config.yaml
num_hidden_layers: 15
hidden_size: 160
num_attention_heads: 5
num_key_value_heads: 5
head_dim: 32
intermediate_size: 640
vocab_size: 512
hidden_act: "tanh_gelu"
norm: "layernorm"
norm_place: "pre"
norm_eps: 1e-05
positions: "rope"
rope_theta: 500000.0
rope_fraction: 0.25
qk_norm: false
attn_scale: 0.177
bias: "none"
tie_word_embeddings: false
parallel_block: true
init: "normal"
init_std_qkv: 0.0324
init_std_o: 0.0
init_std_up: 0.0324
init_std_down: 0.0
optimizer: "muon_variant"
learning_rate: 0.00291
beta1: 0.95
weight_decay: 0.067
lr_head: 0.00849
max_grad_norm: 2.0
warmup_steps: 200
schedule: "wsd"
decay_fraction: 0.768
decay_shape: "linear"
final_lr_fraction: 0.0
batch_tokens: 16384
max_seq_len: 128
doc_mask: false
train_tokens: 109100000
max_steps: 6659
dataset: "wikipedia_en"
Each number is 50 + 15 x the weight over its row's rms, rounded and kept within 0 to 99. Layers, rows and columns count from 0. The size before them is the row's rms in percent of the matrix's.

# layer 3 MLP up, 640x160, rms 0.132, rows 143-183, columns 120-159
097:50 47 56 28 21 65 46 64 55 53 29 58 38 69 56 67 48 72 34 41 40 55 40 43 44 45 51 51 40 66 45 52 36 34 56 45 62 48 74 41
081:42 61 40 71 74 66 77 36 55 37 59 76 38 37 57 44 47 60 45 13 57 35 48 77 48 70 54 46 51 42 44 86 64 55 32 54 24 54 42 34
102:77 43 73 40 27 45 57 26 30 66 57 57 67 55 31 39 46 41 38 67 61 28 37 62 50 45 52 57 45 45 36 46 54 22 46 45 73 61 50 55
100:39 38 75 47 52 72 54 26 47 58 47 71 41 49 72 60 19 64 44 46 41 28 54 39 29 28 67 68 32 68 56 51 50 13 45 66 55 74 49 54
091:85 58 54 43 56 60 52 45 18 37 60 50 64 34 59 33 42 83 36 75 36 61 68 44 54 56 61 33 34 42 57 73 38 35 75 62 63 79 25 36
106:60 60 54 77 61 57 65 50 55 15 29 52 55 37 46 34 74 51 58 75 55 26 50 32 50 44 54 78 48 55 60 68 44 56 39 51 33 24 43 48
102:35 50 25 31 79 68 47 58 74 58 62 48 34 07 67 41 57 51 45 53 73 56 52 45 64 38 68 18 47 44 19 43 80 50 54 70 63 50 35 45
097:40 63 34 35 47 28 60 53 50 60 46 86 39 78 76 63 34 52 38 43 78 67 35 50 50 44 31 61 36 33 30 57 25 65 45 53 38 35 41 58
100:29 69 54 52 49 35 58 43 67 41 61 21 63 49 75 41 49 27 44 68 38 46 45 40 50 56 30 36 60 27 35 59 68 70 48 63 44 50 43 31
105:46 60 51 38 48 30 58 55 47 76 59 47 45 33 67 59 43 45 38 45 41 27 28 20 43 33 48 38 57 51 34 49 52 39 63 71 65 47 56 29
106:41 35 44 63 47 48 52 33 26 64 62 63 38 45 36 67 34 38 31 44 54 57 47 44 32 33 49 52 48 35 70 51 45 49 70 33 45 47 64 28
097:43 61 53 53 73 55 47 76 45 64 40 65 32 35 41 43 61 50 54 61 58 54 28 31 51 38 39 50 59 49 42 77 20 66 60 47 61 77 61 53
090:35 37 30 44 40 37 39 56 85 39 32 39 67 46 53 39 71 40 20 24 40 42 59 47 36 29 46 42 38 60 42 23 50 35 53 73 60 45 31 69
097:79 45 38 56 49 39 46 63 24 50 36 72 47 67 30 55 77 24 61 59 45 35 47 64 56 53 42 52 43 51 52 68 51 62 99 32 71 16 66 34
097:39 54 24 01 42 46 60 84 56 56 77 58 52 60 59 48 28 42 48 30 51 74 45 52 58 54 34 45 59 48 38 37 52 28 51 82 55 34 34 45
103:37 57 12 45 54 72 59 56 78 26 41 43 23 61 41 53 77 29 68 49 57 35 58 73 56 41 42 44 52 74 32 30 54 52 42 61 32 33 42 17
095:65 32 45 50 74 49 68 79 54 48 52 47 52 72 39 51 44 52 26 40 41 56 49 66 48 11 27 53 59 34 68 47 42 27 50 72 32 38 76 20
105:45 61 39 62 53 68 65 28 48 43 35 71 40 26 27 26 54 50 33 24 67 49 32 35 51 77 19 54 33 54 75 67 63 31 81 51 34 31 46 36
096:64 52 57 49 67 63 69 43 52 57 41 23 57 58 35 76 58 53 47 37 38 55 63 39 74 28 68 44 65 67 66 48 26 46 61 22 64 48 67 40
087:62 47 57 33 61 52 42 50 65 68 26 74 87 70 21 62 39 43 42 30 49 30 58 62 76 52 52 61 63 13 28 30 31 62 71 37 50 43 51 44
099:65 42 49 48 40 43 50 41 32 32 42 47 53 43 55 39 38 61 45 63 56 49 52 43 71 87 42 46 28 72 25 35 71 45 55 51 31 33 76 32
087:42 49 59 63 57 42 39 63 78 60 25 40 70 59 60 53 51 55 55 17 51 63 66 48 48 63 14 64 30 51 32 50 43 39 56 72 23 56 72 46
097:42 53 50 49 58 59 50 28 26 38 54 40 53 27 60 44 51 45 34 22 46 27 56 52 66 55 43 65 49 29 42 47 24 68 39 27 63 58 72 49
090:38 78 62 29 36 49 71 50 50 62 45 51 63 38 51 58 46 24 52 21 38 63 54 62 65 39 65 30 33 38 52 58 56 42 45 24 42 39 71 51
099:76 62 50 43 31 20 62 53 50 25 42 57 52 36 44 65 49 64 50 48 51 45 43 55 56 64 64 44 50 22 54 48 47 47 60 42 23 48 38 38
102:32 49 48 21 39 48 42 75 29 48 45 64 63 68 29 40 28 35 49 43 67 59 48 78 78 69 46 74 54 61 53 53 31 34 43 66 46 29 65 76
102:60 42 41 00 43 75 99 47 59 47 37 77 41 40 47 39 57 22 61 39 35 71 33 65 60 68 32 66 43 28 64 32 38 69 45 58 43 42 58 37
093:45 52 54 57 63 83 44 53 76 59 38 33 69 52 41 42 58 26 55 47 18 36 47 30 58 54 56 54 82 44 35 48 53 31 28 32 66 49 34 39
088:56 37 25 52 64 56 69 79 49 64 44 31 46 37 30 56 54 46 33 67 55 42 71 50 68 28 45 50 54 50 38 16 68 56 61 72 43 38 70 69
106:54 45 51 44 54 40 46 61 49 38 87 32 46 41 53 46 24 22 48 49 66 38 45 71 53 64 55 68 42 31 58 48 52 40 46 66 47 24 48 32
099:57 58 49 22 59 28 53 51 41 07 59 26 47 52 53 46 64 28 36 61 57 48 40 35 74 71 48 26 35 30 52 46 45 32 87 69 23 40 39 61
107:43 60 40 48 23 35 61 84 56 77 43 64 51 49 32 48 53 39 46 48 60 55 40 33 79 63 70 58 58 31 68 47 63 80 44 57 77 68 54 57
111:52 29 11 61 63 37 41 49 49 62 45 45 38 49 60 78 31 48 26 56 73 58 43 48 20 62 47 81 31 48 64 44 67 25 39 60 46 65 38 42
096:43 26 42 76 68 44 56 67 61 38 41 39 57 50 00 74 43 31 33 50 49 82 31 69 17 65 55 51 73 45 68 72 77 30 54 74 50 51 55 53
093:28 75 64 62 64 51 62 44 62 59 25 55 48 39 50 64 60 59 38 27 53 44 60 45 53 49 43 53 57 55 25 53 71 47 67 58 73 09 59 47
099:38 68 51 48 69 48 38 63 47 60 66 43 37 50 55 37 74 30 48 53 58 55 43 44 49 35 56 58 30 42 45 52 53 28 62 41 43 76 54 26
100:37 57 45 41 52 48 62 47 56 60 64 37 56 50 36 63 61 38 70 34 32 61 44 43 64 39 80 60 59 18 57 76 23 70 57 67 46 17 47 26
097:73 55 39 50 61 37 68 40 58 53 52 63 52 35 35 54 34 42 62 35 68 48 42 44 84 66 36 47 51 62 28 43 45 60 60 53 39 62 60 16
095:47 48 09 40 49 40 63 51 67 34 73 57 90 82 75 29 66 53 61 50 43 54 62 42 41 38 31 23 55 38 28 91 29 47 50 74 53 48 57 35
093:10 45 34 78 34 83 43 63 46 65 58 66 68 22 56 44 51 36 32 77 62 51 70 55 49 56 43 48 43 38 42 65 52 61 55 61 58 16 64 73
104:68 46 23 62 48 40 49 70 43 40 52 47 49 45 53 49 68 14 36 63 64 43 42 57 42 82 63 51 50 43 46 45 56 46 57 45 65 74 44 63
# layer 3 MLP down (transposed), 640x160, rms 0.124, rows 143-182, columns 120-159
097:42 93 62 14 41 34 80 30 29 65 38 43 40 63 16 53 32 77 67 52 51 47 46 49 63 49 52 14 58 52 54 58 58 43 37 74 63 44 54 58
125:51 50 59 46 42 64 39 48 63 70 22 49 58 66 68 40 37 44 50 42 26 50 54 53 35 30 34 66 51 50 30 32 95 49 38 38 59 53 57 68
098:53 66 36 40 24 38 52 35 31 25 43 29 77 48 51 42 64 51 46 48 47 84 43 37 75 28 49 43 63 67 54 70 57 38 42 58 53 64 61 48
094:78 54 40 41 44 38 63 32 42 57 57 38 27 39 66 48 51 59 69 59 58 64 54 49 63 30 26 57 47 27 37 49 18 49 45 49 50 53 13 61
080:27 56 59 57 31 14 54 47 68 42 36 34 31 60 47 46 51 44 18 29 37 75 51 47 81 46 35 54 82 54 34 56 66 62 51 39 65 41 39 45
113:54 54 54 21 44 25 39 49 56 53 45 63 37 55 60 39 54 54 29 59 52 42 69 59 36 42 45 70 64 65 73 58 64 69 65 42 59 00 44 50
102:55 62 53 61 65 46 46 73 46 33 14 38 55 36 57 53 76 55 46 47 49 42 32 53 23 28 60 51 48 82 59 76 33 44 55 44 50 70 48 31
094:56 35 53 41 63 66 45 65 46 50 81 67 86 70 49 37 54 73 41 47 45 29 25 36 46 79 47 47 29 39 44 40 37 23 35 70 47 60 78 65
097:57 30 33 41 48 47 41 51 32 55 76 34 72 61 57 58 31 58 37 68 32 46 52 78 74 63 63 70 64 40 25 64 44 78 61 58 55 61 58 62
105:71 66 30 62 45 12 50 46 26 83 69 64 39 48 56 53 38 31 35 42 25 72 42 42 50 24 35 54 35 40 67 55 66 44 69 42 46 47 40 81
107:58 48 61 33 57 53 34 65 40 41 34 57 80 20 38 46 45 66 53 45 48 38 44 49 38 56 41 57 36 48 67 28 36 91 50 71 41 39 29 37
097:54 48 72 67 46 54 52 46 47 36 48 43 30 10 52 71 16 37 59 69 54 51 50 72 66 21 44 57 34 66 53 53 67 21 17 42 51 44 70 38
108:50 62 28 17 78 24 49 55 43 66 49 52 30 57 49 46 36 36 70 59 25 75 32 66 54 63 62 32 69 62 52 51 57 46 43 57 50 48 52 58
098:41 57 76 46 66 65 39 56 60 33 37 06 66 73 52 32 68 22 58 30 38 62 69 58 64 49 34 53 28 68 55 51 37 54 59 43 84 39 32 51
100:64 21 64 71 80 18 52 64 57 49 58 60 52 70 54 52 55 45 12 42 19 51 27 45 41 65 69 27 45 52 30 43 42 48 48 21 65 49 34 55
093:53 60 78 39 45 39 43 45 33 52 50 59 47 45 47 49 27 44 74 39 21 61 54 55 52 41 70 47 74 46 49 78 14 56 50 58 49 42 49 34
088:54 73 48 28 54 33 21 47 50 54 44 56 33 57 53 43 26 62 50 72 35 33 57 50 66 60 50 79 46 62 33 39 53 71 42 60 45 70 71 69
104:31 49 47 23 59 71 45 31 43 46 58 56 63 50 62 60 72 43 47 78 48 51 51 59 14 59 42 71 61 30 60 57 20 66 54 35 40 41 63 52
093:40 40 53 35 62 69 91 56 58 65 34 68 19 27 77 21 48 38 35 51 57 49 59 30 43 58 58 39 31 43 56 56 34 65 65 48 27 15 57 42
077:41 60 29 27 73 31 49 41 41 44 46 29 21 65 43 68 57 34 77 76 80 63 48 40 58 80 68 42 83 30 41 42 53 52 64 59 68 54 48 43
115:48 26 62 56 58 28 29 53 47 41 31 96 42 55 44 41 57 30 59 76 43 59 45 34 73 56 32 37 41 67 62 53 70 15 45 65 49 41 57 37
102:43 30 81 31 52 43 29 59 42 41 49 57 45 51 33 50 69 27 38 62 64 48 72 35 57 60 43 26 48 39 60 64 24 48 16 53 60 86 48 61
109:57 23 59 42 54 23 61 58 52 50 16 46 56 49 54 69 41 80 53 36 53 53 78 45 59 48 48 53 68 46 26 51 46 48 78 43 56 44 81 55
102:52 29 56 54 66 21 50 39 27 72 43 32 75 51 52 54 36 49 58 53 34 41 61 49 41 52 65 58 47 63 62 62 65 43 26 59 55 34 55 30
103:60 63 45 49 72 44 72 56 64 49 70 42 74 23 43 47 68 21 70 32 37 34 55 53 49 34 68 60 58 54 27 59 41 46 49 55 43 57 36 50
090:42 52 39 64 39 76 44 61 44 58 51 46 42 46 56 38 69 48 33 59 61 23 67 25 56 41 27 35 86 26 40 59 09 54 48 52 42 55 38 44
113:57 61 34 52 52 99 09 50 35 51 62 59 39 71 61 37 40 48 40 28 53 48 34 70 34 34 65 31 43 65 38 67 56 52 51 68 43 72 41 45
106:37 41 48 49 34 44 42 33 55 30 66 34 39 49 50 61 43 50 40 35 43 47 30 58 57 64 78 42 89 30 28 29 75 23 43 42 32 44 51 57
112:50 57 43 49 43 65 40 38 20 91 65 58 65 46 71 52 62 46 56 80 54 46 52 76 51 33 25 54 35 32 53 39 48 55 50 50 38 63 40 67
096:47 65 65 60 43 48 56 45 68 52 60 45 63 52 62 46 36 43 53 32 21 35 45 56 63 67 52 75 94 46 33 47 34 27 61 55 47 42 57 56
095:68 47 46 63 17 49 32 48 23 40 46 50 57 52 86 33 36 64 21 70 27 82 36 52 73 43 63 44 36 43 41 58 54 29 23 60 65 58 58 57
089:63 55 31 70 23 24 46 70 38 71 59 82 30 56 41 55 25 39 33 78 56 55 21 36 41 77 74 61 77 55 51 51 27 58 33 72 77 91 71 41
105:50 58 38 48 42 60 31 59 16 52 57 51 63 35 50 49 39 63 39 90 54 36 59 52 35 19 46 50 42 64 60 32 50 41 38 59 47 66 40 27
117:57 13 52 47 58 58 57 70 31 68 67 56 34 56 25 57 66 86 34 31 55 71 37 73 52 66 69 46 45 44 78 46 42 52 32 43 39 56 74 49
110:52 60 35 54 38 35 51 47 60 69 31 37 75 37 75 40 44 52 71 27 48 42 40 64 47 83 59 61 41 80 46 40 35 50 55 53 53 77 07 44
103:58 53 24 51 50 52 39 73 79 60 45 47 70 43 74 32 66 45 60 55 43 51 51 45 40 18 32 50 50 53 64 33 46 44 65 42 62 55 41 23
109:50 26 53 27 29 36 40 52 67 75 67 55 68 60 55 29 43 62 19 45 58 78 61 71 51 34 31 45 21 75 74 58 46 71 48 53 36 43 31 44
097:69 44 51 43 59 43 47 35 37 61 60 60 19 52 69 73 43 70 54 20 50 60 37 49 44 44 40 52 37 47 46 44 26 72 46 56 60 45 51 53
102:56 46 50 23 52 65 41 58 44 55 25 41 44 36 56 42 48 48 68 54 55 52 59 99 30 12 48 46 52 30 57 42 56 38 55 63 41 25 56 54
107:46 46 36 62 36 57 46 78 55 64 45 89 29 49 44 24 48 48 51 78 36 72 53 43 63 44 46 60 28 35 61 49 56 58 24 15 50 41 46 39